From a checkpoint of a small transformer trained on Wikipedia.
Architecture: rotary positions, no biases in attention or MLP, tied embeddings, attention and MLP in parallel.
Each number is 128 + 32 x the weight over the matrix's rms, rounded and kept within 0 to 255. Layers, rows and columns count from 0.

# layer 2 attention output, 192x192, rms 0.0918, rows 72-143, columns 96-191
[[117 143 147 101  88 149 124 166 112 145 133 149 102 122 123 171  80 170 179 151  83 144 157 112 158 144  95 163 189  63 125 118 104 227 140 122 107 148 121 162  83 134 121 145 125  98 155 144 136 131 122 139 107  92 147 118  95 155 133  91 161  93 145 113 139 154 166 194 135 163 144  95 117 155 127 156 139 100 105 192  84 102 115  81 182  93 109 159 163  79  92 142 160 174 142 148]
 [ 81  88 173 137 160 177 208 115 115 157 177 131 224 134  73  99 110 112 130  95 152 176  75 195 104 115  63 167 141 142 138 149  79 150 134 124 191 157 194 174  98 167 160 136 195 123  78  76 157  95 115  87 158 200  80 166 126 148 143 150  74 114 143 162 141  87 129  88  39 116 138 117 102  77 110 153 105 117 185  74 119 183 132 181  16 138 142 116 106 200  55 130 217  95 119  90]
 [130 134 122 148 146 102 129 157 129 136 116 149 102  89 129 144 161 140 131 122 131 131 128 131 120 134 141  93 109  96 151 116 174 115 135 126  89 114 129  98 142 131  89 143 102 111 161 119 115 152 122 134  98 120 123 131 102 138 128 104 127  89 146 123  86 139  48 133 144  90 144 166 139 108 105 171  88 105 156 104 208 116  87 131 137 145  78 161 100 119 166  68  96 125 126 154]
 [106 155 179  75 151  80 114 182 120 168 191 125 166 132 120 139 151 102 129 176  87 142 186  67 157 189 131 192  91 156 120  73  99 169 166  84 151  56 133 166  56 166 206 106 234 177 111 118 160  72  81 149 120  87 156  93 125 171 127 184  64 159 132  85 158  98 138  94  79 134  99  97 156 144 153  88  89 149 132 157 129 159 162 149  68 136 181 105 102 142 127 120 167 126 131  97]
 [115 107 126 157 171  73 154 165 121 139 119 169 121 100 101 108 189 114  99 122 144 149  81 168 129 119 164 129  74 119 142 155 129 167 149 124 163  86 123 141 115  98  98 154 118 120 101  54 119 105  71 153 112 117 113 129 158 174 120 130  73 132 126 144 189 108 152 149 144 117 133 115 142 183 155 134 135  99  99 207 124 170  80  71 163  60 122 146 180  75 144 156 102 118 169 170]
 [144 105 112 134 124 175 145  64 147 176 154  85 143 167 101 124  88 133 144 102 165 177 111 140  99  91 151 160 108 137 133 144 166  45 129 136  85 127 168  74 131 170 111 131 128 127 141  95  85 151 123 122 132 188  86 157  93 109 145 161 112 116 143 142 105 182 101 128 159 124 150 141 147 106 145 145 118 105 109 126 174 133  92  89 144  86  99 157 157  98 126 101 136 163 153 152]
 [ 64 106 152 160 158 102 153 153 101 114 128 156 112 143  94  51 191  95  95 131 125 151 114 165 122 146  79  59 146 119 178 116  47 161 128 147 206 110 153 192  87 103 103 128 145 129 100  85 158  96 112 112 163 114 111 168 125  93 112  52 110  94 163 154 178  80 157 141  83 147 105  83  98 134 120 114 196 116 167 160 110 153 143 161  92 150 167  97  77 149 132 165 188 135  98  95]
 [ 91 148 131 121 152 134 108 154  85  96 116 104 158 118 113 137 117 136 148 132 140 117 143 137 134 121 148 116 151  63 105 166 102  79 123 124 140 124 132 106  94  95 126  82 166 150  81 115  53 136 134 125 153 154 118 152 129  99 140 157 112 127  98 176 127  99  42 170 106 154 138 168 154 102  30 177 103  96 158  71 149 138 137 114 142 144  66 152  99 152 147 128 107 111  83 157]
 [129 130 123 105 118  94 132 137  94 115 111 106 135 123 158 124  92 135 130 159 119 121 134 122 127 120 137 131 114 122 116 120 111 152 134 122 159 141 138 159 107  91  84 108 132 139 146 107 132 113 139 140 127 115 132 131 118 129 109  70 114 102 126 126 133 127 140 159 129 143 156 111 130 103  99 151 143 115 137  74 121 141  78 109 143  95  99 159 104  94 114  82 104 118 166 133]
 [134 111 163 133 114  78 112 120 120 121 104 139 100 112 125 124  78 132 111 158 116 128 131 137 143 128  91 133 130 116 139 132 170 145 142 151  95 109 104  90 147  99  67 143 106 103 183 126 104 124 118 166 102 147 139 111  87 149  97 111 148 129 108 105 125 133 146  74 109  99 102 107  83  95 150  83 122 158 133  96 110 131 108 166  82 113 169  89 131 161 113  91 127 123 135  96]
 [195 106 193 131 102 109  55 112 131 178 138 121 169 148 121 192  92  85 102 151 128 110 185  57 161 180 107 212 123 162  70  99 196 165 196 145 131 137 124  78 154 147 106 165 131 110 140 154 102  99 112 122 116 108 140 114 166 142  79 146 136 162 135 118 118 100  93  85 106  88 126 149 123  74 141 115  96 154 157  97 199 172 102 151  71 114 150 102 118 169 124  83 134 118 133 128]
 [ 93 123 111 125 170 109 134 136 139 142 179 114 116 135 106 129 216 124  98 109 172 122 115 125 147 117 164  98 103 144 145 127  83 151 121 102 197 149 149 172 177 134 181 116  91 131  84 113 200 147 137 110 143 145 125 124 186 131 151  85  88 136 166 122 137 149 130 147 117 126 121 144  88 119  96 131 157 110 160 131 138 120 121 121 140  90 128 129 134 119  90 120 152 138 125 119]
 [131 104  99 163  84 138 196  83 126 179 156 172 118 103 136 119 146 127 103  59 169 111  55 192  99  75 168 124 123 134 186 146 135 171 124 110 127 169 148 126 149 183 162 137 106 133 124 131 173 117 143  93 132 146 113 140 103 124 189 110 119 126 161 129 101 152 124  28 154  57  99 174 120 136 235  74 136 189  81 140 135 139  94 139 101  91 186  58 173 176  93 170  79 100 117  90]
 [159 162 204 109 115  96  77 114 105 109 111 117 159 148 127  91  95 119  87 140 102  81 166  85 144 178  64 121 145  83  93  84 190 160 203 140  87 115  99  72  93 109  76 155 140 113 170 121  89 121  99 180  78  98 150 103 119 174  74 128 163 152 111 103 120 172 184 123 169 139 174 107  68 104 165 130 113  95  98 158 121 145 142  99 126 122 109 158 186  92 181  88 128 175 216 175]
 [163  99 157 151 106 142 165 134 159 174 116 176 179  98 136 141 114 140 165 113 132 118 110 157 119 129  62 173 140  78 112 123  85 152  94 122 165 164 143 187 133 143 140 116 140 113 100 149 158 124 163 111 147 156 135 133 117 131 134 121 106 114 110 147 133 148 117  80 107 118 100 129 147 144 181 104  84 123 145 152 129 153 162 157  94 175 179  83 107 157 191 132 154 128 136  91]
 [172 115 149 131  68 113 172 111 123 128  98 194  98 102 168  78 116 170  83 134  81  98  79 159 105 156 130 131 121 107 163 145 157 114 174  99  91  85 100 121  87  96 111 122 155 144 138 117  70 151  85 188  89  79 153  95 133 160  87 164 114 123  94 127 127 138 144 145 132 129  86 149 104 178 137  90 162 159 110 169 121  82 132 116 168 115 159  98 123 122 118 150 127 111  80  98]
 [103 152 117 111 172 112 140 166 155 118 158 120 121 155 105  93 156 116 137 110 162 165 113 123 134 137 180 117  84  97 139 143  71 187 134  95 213 127 167 179 122 144 176 102 147 185  52  98 129  97 112 112 156 137 118 133 181 136 133 152  30 147 129 164 153  90 142 118  73 141 129 100 109 113  91 144 114 123 150  93  77 162 110 147  89 108 123 144 108 132  83 105 158  80 129 142]
 [122 167 109 132 164  99 128 142 101 126 122 110 145 124 103 149 108 102  82  99 161 111 121 137 126  92 164 113  47 170 140 153  96 217 143 111 211 120 113 160 108  83 128 102 155 134  68 110  91 119  91 143 144 100 145 103 170 139 129 133  37 168 115 157 187 124 184 141 121 137 165  89  92 158 127 150 180  82 150 190 120 129 121 109 150 105 123 139 157 112 133 153 104 162 159 155]
 [138 123  95 146 113 157 169 123 110 157 119 138 138 125 149 149 172 128 125  74 139 143  95 162 100  85 149 119 121 148 169 139 116 163 137 123 178 179 150 152 134 142 163 120 124 105  94 161 144 146 155  97 138 160 126 143 146 106 157 136 105 169 160 170 119 145 149 108 122 115 144 153  56  82 113 110 194 130 128  92  99 157  93 114 110  57 144 125 137 140  93 117 115 101 142 127]
 [139  96 114  74 106  77  77 142 138 132 158  63 139 197 134 141 141 101 147 161 111 152 178  66 105 160 149 152 103 138  77  94 131 127 132 104 152  64 102 142 133 151 173  84 152 187 104 141 130  83 106 142 141 126 152  87 152 148 151 187  66 159  93 116 152 108 100 146  77 136 159 127 118 162  98 174 117  85 180 102 122 182 103 129 105 120  98 149  86 137 120 138 142  75 130 140]
 [129 152 159 135 142 224 178  64  95 177 148 124 163 129 127 158 102 106 127 113 139 142  94 180 138  92 115 158 156 216 148 172 104 174 114 102 143 201 172 115 128 176 159 116 121 135 115 142 156 152 145  84 123 143 101 174 128 112 162 109 145 138 159 171 147 102 152 143  89 150 101  84  80 128 125  90 202 199 136  88 151 157  74 112 120  68 153 124  55 140 113  99 151 101 147  96]
 [119 143 106  95 114 148 109 118 175  53 108  75  95 195 124 112  30 158 120 157  98 126 166 105  99 114  78 127 140 122 106 119 158  81 135 105 120 168 121 136 187  16  88 127  94 105 147 124  68 204 151 148  86 104 158 106 137 126  81  95 138 114 126 132  87 110  90 129 153  89 155 168 179  93 106 141  76 142 149  79 147 112 142 129 162 169  92 136 101 110 154  76  66 119 131 129]
 [122  71 154  14  55 130 117 177 151 167 241 142  45 119 120 132 151 197 228 156  15 201 172  92 193 169 180 214 200 126 190  69 109  47  58  91  43 191 213 135 134 157 213 171  76  46 162 165 174 247 209  70  94 175  75 197 130  69 208 159 197 133 210 166 167  70  83 111  38  64 106 125 171 144 136 156  26 123 174 210 132 192 143 178  41 154 133 122 158 113 143 234 203 175  93 162]
 [ 70  87 164  92 204 112 121 165 169 116 145  77 121 194  82  63 184  46 153 135 124 150 151 112 187 154  71  86 114 122 103  69  89  97 154 107 146  99 152 141  80 143 124  95 177 194 107  61 100  77 106 122 140 131 114 142 161 136  86 124 111 113 114 126 154 112 148 185 125 146 144  77 110 177 154 160 134 104  94 162 124 124 133  85 154 155  91 167 157  97 160 164 155 192 157 176]
 [255  21  55 192   0 171 177  38 141 205 104 225  76  70 207 208 160 201 157  54 115  98  75 161 108 112 197 158 191 172 166 162 164  82  42 166  71 174 154  81 123 162  98 155 101  72 185 186 129 176 149 107 129 146  95 154  88  97 194 145 159 157 113 174 161 117  61 120  58 134 157 117 103 151  94 149 147 124 198 118 194 158  84  97  99 103  98 147  95 157 125 149 190 122 111 137]
 [199  79 186 147  58 165 109  66 123 155 103 138 189 135 149 132  33 181 100 166  96  82 155 122  75 119  89 190 163 122 113 135 150  92 143 131  89 168 109 151 136 114  66 149 140 115 182  93 124 132 129 185  70 130 159  98  79 174  69 108 156  69 104  84 106 140 112 130 143 117 156 135  99 101 169 118 135 128 134 131 176 124 118 119 134 125 124 136 117 123 133 109 136 165 164 137]
 [132 102 109 131 118 116 137  75 155 159 157 118  77 133 120 117 119 118 122 110 151 169  95 147 130  89 179 125 128 156 150 126 156  85 128 131  99 138 130  76 143 134 142 123  96 129 134 127 113 158 123 124 128 151 117 132 137 108 156 129 141 158 152 141 146  92 118 162 118 188 117 103 152 198 124 111 114 144 134 157 122 125 194 113 135 205 135 123  97 115 132 147 156 132 108 110]
 [179  98 175 155 137 117 133  79 139 200 170 143  95 137 110 137 158 101 132  88 175 160  97 133 186  87 189 160 115 180 181 129 141 113 124 171 199 100 148 140 188 215 197 154  60 122  75 171 213 101 132  67 194 193  87 148 200  85 204 158  75 199 188 149 104 134 118 131 108 169 120 139 134  67  28 125  90 140 182  29 126 142 146 167  86 124 133 113  51 166 113  24 123  53 112  89]
 [137 102  81 130 126 101 115 125  99 175 178  94 159 156 105 232 167  83 144  86 154 129 146 110 165 103 159 169 125 211 105 125  78 175  73 111 165 171 128 218 135 146 117  86 139 160 149 172 207  97 162 114 143 141 152 109  80 139 140  70  99  82 102 114 128 148 131 119 151 100 125 127 128  87 109 133  80 118 102 103  63 141 120 135 148 149 113 134 143 114 129  91 105  90 149 159]
 [122 132 124 159 121 142 159 110 121 148 133 148 158 123 138 123 182 109 102  80 157  79  96 174  85 105 104  84 172 119 155 132 151 140 131 147  87 117 138 126 101 129  98 156 142 116 184 100 165 139 101 128 118  91 121 129  80 154 100  90 162  85 139 111 131 125  86 117 135 117 156 135 183 174 140 130 104 131 126 177 103 141 110 105 167 142  89 151 182  89 129 193 111 147 107 172]
 [154  62 159 148 106 123  80 102 149 132  81 119 104 132 151 141 140  85 153 162 128 130 141 111 134 125  72  97 153  96  74  91 171 133 147 162 153 108 112 130 153 137 101 152 110 115 148 150 151  87 118 131 144 125 126 114 162 119 121 121 117 142 124 119 103 157 102 139 139  98 152 150  91  92 127 149 133 100 120 144 130 127 147 120 139 116 100 156 139 117 132 136 122 153 137 152]
 [136 103 111 202  85 121 150 117  81 103  52 178 106  66 144 131 147 148 135  87 138 134  87 173  98 116 131  62 171 101 141 145 141 102 143 154 109 117 121 111 119 102  82 123 154 121 110 122  98 167 129 110 145 109 113 144 104 118 145 122 140  95 103 161 155  70 223 153 167 135 103 109 137 126 134 108 177 127  60 128 130 122 165 102 174 147 143 140 105  88 164 100 110 101 159 134]
 [ 97 157 138 156 159 109 123 113  96 157 165 132 149 123 102 121 184  64  94 131 169 144 116 140  81 120 161  90 118 137 150 120 125 146  96 139 136 138 150 139 139 138 138 138 125 119 137 129 202 126 129 124 122 158 114 130 104 150 148 109 116 152 124 146 170 111 123 130  96 167 172  93 117  76  87 129 129  92 162 125 141 157 145  81  99  97  98 160 163 119  94  92 174 181 146 168]
 [148 113  83 128  96 128 126 105 146 113 108 102 117 132 155 135  85 191 124 147 111 127 141 121  72 105 149 143 119 123 119 149 159 107 154 157  93 107 115 100  96 123 101 150 147  93 144 106  82 146 100 143 116  88 136 120 101 135 118 142 135 106 123 114 101 163 145 116 144 129 119 177  71 160 139 122 207 119 123 133 138  99  95 133 122  90 153 114 130 149 108 177 103 114 111 116]
 [105 188 126 103 179 112  91 162 142  91 100 103 136 151 133 119 119  85 104 172 140 124 162  93 139 145  82 116 104 121  87 113 123 165 117 116 162 132 118 155 154  76  94 129 108 135 137 112 159 126 121 135 126 111 142 111 131 148 100  76 112 114 140 116  93 166 123  73 135 124 117 172 140 140 156 131 123 144  76  71 101 149 117 119 130 134 115 131 144 159 143 163 118  49 135 128]
 [110 169 169  87 186  74  74 160  94 152 161  87 148 152  82 137  99  56 106 167 147 118 152  96 210 153 134 179  81 134  78 130  92 183 162 110 189  87 142 116  68 183 177 112 174 157  54  95  93  29  77 137 171 135  98 139 191 133 157 193  40 176 122 155 134 157  76 115 138 100 152 146 160 131 155 176  80  79 158 185 218 157 101 114 107 132 102 145 155 133 181 135 159 151 132 162]
 [121 123 119 125 130 130 151 149 116  89 111 142 150  99 155 101 138 148 100 109 138 120 104 152 107 101 119 102 112 112 150 149 143 127 122 142 143 157 138 130 151 119 119 129 114 101 130 157 135 146 127 116 137 119 117 141 139 106 138 123 111 165 138 155 147 142 166 109 147 128 113 121 140  95 126 117 141 125 164 147 126 119 136 135 126  77 150 102 142 141 131 116 142 153 128 101]
 [113 115 125  99 159 155 112 118 156  97 133 109 139 133 142 118 149 106 162 150 113 130 147 105 125 149 125 115 132 136  91  96 144  88 135 131 117 132 117  85 150  89 118 146 113 124 141  97 110 119 136 137 120 120 129 114 144 145  94 123 157 123 109  91 151 130  75 182 105 150 153 106 155 170  87 172  90 105 160 143 198 107 142  83 146 145  79 171 129 113 136 108 180 147 118 148]
 [194  63 138 153  90  94  77  89 152 128 108 123 108 116 150 158  94 144 151 139 133 139 143 100 137 134 141 144 165  97  83 106 172  78 147 149 134 101 106 109 171 120 124 127 114 126 132 151 155 138 138 129 131 138 138 114 147 128 142 134 140 135 122 123 165 111 185 144 137 129 159  64  99 118 153 123 164 112 125 169 104 150 115 102 167  98 105 166 149  81 127 125 136 177 169 173]
 [166 141 122 112 142 184 162  92 186 171 104 112  71 149 152 114 129 114 143  63 153 158  78 152 145  95 197  98  77 175 164 159 132 148  75 138 120 170 143 165 181 140  87 136 112 113 188 156 179 151 159  73 153  97 108 141 105 103 141  76 140  93 113 124 104 104 113 126 136  96 138 160 117  95 130 163 120 108 140 106 132 126 137 133 166 161  90 135 119 106 163 116 103 102 134 149]
 [121 161 108 116 140 134 148 168 108 141 125 121 168 127 158 139 140 145 119 120 128 129 108 154 133 108 144 137 153 111 136 154 102 143 117 127 135 141 127 173 110 155 109 112 144 144 152 131 153  99 137 117 145 117 115 145 117 115 144  93 136  77 124 130 173 123 144 149 147 147  89  98 177 175 116  86 119 169 135 180 101  95 152 136 151 157 150 117 105  72 159 135 147 157 116 114]
 [100 121  89 156 129 133 150 139 116 170 155 140 110 159  87 106 189 132  86  65 169 105  80 174 152  98 139 114 118 142 173 162 140 174 106 132 106 155 139 125 161 131 119 141  78 118 151 138 160 192 129 101 108  87 118 153 126 117 110 100 182 101 166 143 122 156 153 103 186 110 132  94 184 157 179  95  90 146  80 161 156 108 119 102 180 105 113 150 179  80 174  90  89 156 153 145]
 [ 80 150 122 115 166 113  78 172 123  86 124  83 147 175 103 131 132  75 143 133 139 138 170  85 131 156  94 101 131 117  78  87 122 127 131 127 135 117 109 125 127  72 100 119  99 127 127 102  98 143 133 135 127 117 141 118 107 126 137  71 121  85 141 116 126  82 107 102 111 134 101 119 157 109 114  97 133 179 144 101 113 129 144 157 106 124 162  92  89 168 114 132 118 129  95 103]
 [ 85 224 133 121 161 117 187 111 115 135 192 158 119 126 107  73 133 132  67 135 130 128 123 136 134 118 124 121  92 147 217 110  97 140 118 136 153 113 151 135  95 180 175 108 182 155  99 127 136  90 104 123 179 151 119 133 108 108 170 168  57 182 135 151 127 107  92 127 113 132 142 127 159 135 107 145  98 108 165 108 152 125 140 137 111 146 113 132 118 153 150 116 106 139 119 121]
 [ 76 157 142 122 140 158 182 169  79 139 136 156 158 100 111  88 184 127 134 127 122 144 113 153 106 154 128  93  85 101 180 134  82 160 125 144 190 143 185 147 116 197 218 142 154 113  50 142 176  91 142  62 203 184  81 177 175  98 188 161  70 176 182 175  89  69  82 100 113  90 116 167 148 123 159 107 105 143 104 132 172 158 170 160  88 152 147 123 113 129 149 128 111  86 116 109]
 [115 153  67  90  85 132 127 119 108  85  77 112 129 153 183  87  97 107 117 150 112 107 133 124  98 148 114  98 154 103  93 123 157  91 103  64  25 147  85  93 104  79  65  91 127 137 203 115  47 180 159 215  39 142 174  90  62 180  97 147 199  80  48 100  82 196  68 130 174 114 116 201 115 147 115 148 130 103 101 152 179  52  74 113 143 142 102 127 188 156 166 164  87 191  82 159]
 [147 124 158 138 131 146 122 118 103  98 122 167 155  79 140 130  92 130 135 129 129  97 134 113 139 150 114 135 117 138 130 123 168  83 144 127 129 116 138 101 165 126 155 161  81 115 107 132 102 138 139 109 128 124 116 130 199 117 123 150 124 155 169 130 146  96  84 162 122 137 102 117 180 129  99 110 117 142 118 100 124 137 130 101 170 142 119 124  86 111 144 120  96 102  99 124]
 [158  62 121 122 112 120 128  78 201  89 107 116  58 114 119 141  86 182 136 153 102 145 125 146 158  98 117 121 173 138 117 158 129 150 124 142 151 132 114 131 183 121 119 130  89  98 118 128 155 132 123 115 140 144 125 126 131 145 158 100 131  97 107 128 146 127 130 185 114 157 158 122 114 100  66 158 137  78 170 152 127 153 140  97 145 104  85 178 113  92 137 108 184 114 140 179]
 [152 150 130 109 145 164 115 119 154 118  74  92 121 161 171  99 159 111 118 150 147 109 137 101 112 126 149  68 116 102 102 126 149  85 123 121  79 122 115  91 121 139 109 122 122 132 179 116 129 120 137 147 135 154 130 118  80 121 160  98 152 106 122 103  70 160 118 127 170 125  79 161 138 173 170  82 142 182  86 155 188  65 151 137 151 175 165 101  92 138 189 155 128 146  78  98]
 [101 109  78 157 109 131 152 144 112  99 120 135 144 101 153 147 190 172 117 108 119 117 135 139  68 132 114  97 144 115 140 130 107  90 115 126 108 109 113 143  86  69 111 110 184 125 144 118 101 137 124 158 103 103 153 109  98 158  79 140 132 133  92 110  98 121 107 147 135 103 155 149 125 147 120 135 121 129 138 160 167 106 123 136 139 150 100 153 108 104 168 122  97 169 137 152]
 [163 124 141 121 140 136 123 166 154 134 116 154 120 104 189 130 188 137 147 105 131 124 129 106 132 156 158  94 126 103 152 110 168 119 165 134 113 148 116 137 150 160 126 152  96 131 170 146 165 131 159 105 114  92 149 111 132 140 139  85 149 100 177  86  97 114  90  65 110  77 136 133 139 139 186 116  94 173 115  97 117 151 115 167  79 173 118 133 113 147 118 181 138 126 142 107]
 [181  80 156 157  92 142  61 111 193 162 124 128 103 129 128 180  75 101 212 164 135 178 184  62 121 163 113 175 112 115  59  63 147  70 124 151 125 155 113 110 152 131 132 120 154 109 123 181  91 130 165 137 149 182 140 117 121 119 145 180 119 166  90 150 107 110 117 185 149 161 196 122 147 113 132 176 125 109  84 100  89 169 174  65 180 145  43 210 147  58 129 147 141 112 188 178]
 [111 143 133  95 150 127 116 153 117  96 128  87 147 158 109 113  90 120 120 138 129  91 131 119 195 123 122 153  91 156 107 162  81 154 128 104 178 174 129 175 121 105 124 102 147 136 117 121 115 102 154 135 128 124 132 137 145 118 132 123 107 136 130 140 169 101 203 155 146 150 167  93 133 133 149 183 142  69 120 117  88 169 118  92 149  79 102 165 157  95 137 108 115  90 231 142]
 [146  85 164 141 119 143 109  83 159 129 131 115 121 142 101  92 120 118 149 140 148 181 137 122  74 132 127 115 110 121 112 111 117 148 166 119 173 123 149 115 149 113 180 103 124 167  54 112 130 130 120 106 148 153 117 148 155  93 152 137  81 181 177 168 100 113 121 160 115 164  98 153  88 110  89  95 173 151 119  94  98 117 148 112 154 109 139 118  62 127 115 115 124  93 105 116]
 [110  74 133  88 105 151  44 141 119 106 126  60 140 175  99 166  87 130 221 181  96 163 208  80 114 155 107 155 162 119  61 108 139  87 144  98 108 122 116 105 133 117 144 118  91 126 105 138  63 159 174 121 109 156 138 132 148 115 160 156 169 103 142 145 162 145 101 171  66 170 151 116  94 150  90 208 138  76 154 109 160 142 112  82 133 141  81 152 109 155 156 142 154 124 140 160]
 [133 110  94 164  95 170 181 118 169 158  94 187  92  66 146 127 117 139 163  90 142 129  70 185 109  93 102 116 133  60 132 130 110  95 126 157  99 101 126  81 113 164 131 133 153 111 102 118  59  98 112 123 164 152  99 160 120  85 107 173 138 105  95 131 116 125 117 152 136  63  86 125 107 141 152 138 145 139 111 139 170  88  55 154 153 116 139 113 120 136 149 137 111 160 105 127]
 [145  92 155 112 169 155 151 144 157 172 162 131 146 126  84 158 161 114 156 105 115 132 137 117 229 164 108 177 107 173 125 141 128  88 121 139 142 122 154 125 136 185 146 127 137 139 102 135 117 121 128  86 163 134  97 158 167 101 144 161 121 137 142 150 129 177 125 150 125 105 109 146 117 150 126 178 116 105 129 140 132 114  96 150 115 116 134 121 149 156  93 148 175 120 127 116]
 [134 156  95 157  96 121 150 113 141  92 102 183  91  65 192 138 166 172 120 132 109 119 128 136 105 131 120  73 205 100 151 127 161 138 138 154  78 137 113 104 158 121  88 174  98  93 197 134 156 143 132 166  92 130 147 102  84 166 119  81 189  91 122  88 160 125 179 121 132 137  94 104 129 195 151  87 172 177 108 151  91  71 142 120 157 125 173  82 161 131 129 170 139 145 102  87]
 [154 117 169 111 114  64 101 120 161 145 135 143  82 166 126 104  83 136  65 196  89 102 167  93 167 134  56 151 140 114 121  89 166 160 138 168 101  59 112  92 148 112  99 187  41 121 170 112 136 135  72 142 121  80 122 122 148 124 109  95 183 127 157 114 178  71 181 140 148 214 162  83 209 137 112 134 100  94 137 152 105 160 209  98 122 181 128 146 114  91 150  78 130 139 188 131]
 [ 72 151 110 112 150 157 107 142 121  99 125  85 179 161 124 125 144  99 138 178 126 147 157 110 101 140  97 149  94 143  68 113  72 169  96 129 156 124 136 156  98 126 139 105 183 134 105 109 152 113 120 114 160 153 115 140  88 130 151 149  76 114 107 135 107 129 102 172 144 103 154 161  94  79 101 198 108  64 120 109 124 168  98 120 140 107  71 175 147  95 145 145 106 117 158 194]
 [181 154 127 122 108  98 144 102 109 124 134 163 110  69 131 165 133 146 115 134  96 135 130 129 166 158 109 145 152 132 127 134 196  51 139 155  74  79 103  71 132 114  68 138 113 125 172 116 111 107 102 178 112 162 137 102  96 157  95 117 139 100  87  99 118 157 124 154 164 143  93 111 140 130 143 106 117 143 102 173 144  66 119 117 171 106 152 116 143 113 127  91 135 163 112 120]
 [118 135 135 123 126 109 123 166 133 108 118 158 147 105 157 140 182 118 158 136  81 105 159 109 152 195  80 103 189 106 106  90 159 123 166 111  77  76 100  81 111 125 113 130 152 143 143  96  87 132  95 137  93 101 142 114 145 168  96 135 183  83 104 110 134 202 156 151 184 151 117 105 149 133 148 123 128 119  83 223  93  98 138 112 167 118 145 114 209 102 130 154 154 176 107 151]
 [147 139 101 202 135 158  99 103 161 184 122 134 135 152 115 185 149  99 123 100 167 103 134 143 126  99 108 141 184 139  96 132 129 143  71 160  72 150 115 142 115 120  66 154 120  97 197 114 161 150 128 146 100 118 145 127  64 164 104  69 204  45  99 111 169 167 214 101 157  84 108  94  95 183 206  89 162 155  78 189  80 103  91 120 147  88 164  99 207 126 118 184 110 139 130 122]
 [ 53 101  99  93 160 159 118 218 141  82 137  47 147 203  96 108 136 139 191 131 124 131 175  91 116 136  90 120  84  86 107  86  72 136 107  76 174 159 114 198 151  68 170  69 123 173  88 140 142 145 182 113 120 121 167 100 157 145 107 126 109 129 131 113  78 177 122  81 157  50  69 195  77 117 153  89 161 175  98 124  81  55  81 172 131 103 188  53 184 180  83 192  74 117  73  87]
 [ 88 102 128 103 137 128 132 161 129 124 119 107 146 165 119 113 123 109 157 133 149 104 137 129 135 116 103 107 116  69  97 130 159 119 151  99 101 116  81  91 154 100 112 114  91 148 147 123  77 141 135 160 103  88 161  96 133 145 104 121 168 109  94 104 174 170 166 111 143  99 141 114 156 172 166 151 117 107 110 170 120 129 126  76 157 126 112 127 182 144 167 152 122 136 148 136]
 [159 132 185  96 122 147 129 120 181 142 180 175  60 106  99 101 119 166 171 107  94 168 149  94 178 202 111 132 163  88 173  98 148 128 188 133  95  77 114  72 100 136 132 150 120 154 135  49  92  96  78 139 117 104 128 112 124 159 111 110 145  98 153  89  81 165  97  98 153  93 103 138 138 136 164  75 154 199 115 118 176  69  90 132 141 115 146 110 126 151  69 133 153 120  64  89]
 [101 206 177 102 156 162 100 140 116  81 119 108 113 136 126  97 132 137 150 163  76 136 184  90 108 194  97  90 140 120 134  80 185 163 171 129  89 134 102  84 122 106  56 142 105 128 206 114 127 135 126 157  85  80 154  90 102 180 109  81 164  81 122  73 182 109 153 154 115 114 163  78 144 144 139 176 137 111 130 123 119 150 102  89 149  81  84 162 173 112  94 153 140 139 163 157]
 [103 184  85  70 123 120 124 147 148 110 136 107  97 165 153  50 117 134 119 145 123 133 109 122  89 139 156 115 104  75 143 103 103 174 137  81 145 143 133 164 123 128 124 120 120 134 128  99  95 136 121 153 115 125 123 126 154 132 103 151 104  91 128 126 162  84 168 156 150  94 184  96 123 117 212 201 112  43  98 193 137 213 133  50 224  79  41 203 188  18 218 148  98 133 236 242]
 [152  81 127 153 124 146 149 118 137  96  50 145 111 128 159 126 134 119 115 144 122  96 100 169 137 107  94  74 128 142 129 174  96 171 136 122 166 210 105 151 141 107 104  84 145 143 131 157 148 111 175 146 132 137 157 123  99 138 132  87 150 127  82 136 164 102 209 149  94 145 105  93  33 172 149 107 220 116  91 115  79 113 111  82 161  79 136 140 115 111 159 140 101 101 145 140]
 [154 121  84 135  73 152 148  97  79 160 116 130 161 139 187 156 136 135 142 126 132 136 100 144  50 122 197 146 145 149 143 157 158 129  93 125  85 152  92 142 139 108  84 124 124 123 209 149 186 133 163 163  86 153 169  89  50 169 123  94 186  88  93  78  88 196 129 105 169 134  86 156 119 142 156  87 125 174  75  95 148  76 149 160 131 187 174  81 120 181 136 128 122 102  94  74]
 [114 121 169 103 139  63  78 133  86 116 190 111 127 147  80 103 156 115 111 144 114 136 165  97 156 158 141 124 132 118 159  94 156  89 147 148 109 133 114 110 130 109 119 140 129 110 141 137 123 145 147 132 121 113 134 129 125 121 113 115 152 120 145 121 182  78 128 191 143 147 165  92 168 165 132 174 104  66 118 208 117 168 133  70 195 112  70 193 169  21 175 158 130 175 164 220]
 [179 135 148 142 181 156 108 110 189 122 124 150 120 115  85 120 134 124 122  98 137  92 139  95 218 187  96 147  96 145 111 126 129 105 113 128 157 130 159  88 125 138 137 133 140 126  71 110  46 127 110  96 180 117  82 161 205 110 123 192  82 158 124 189  78 172  35 164 153 119 126 138 197 110 132 176  26 109  92 135 171 133  98 128 148 152  82 167 113 117 196  97 118 168 137 189]]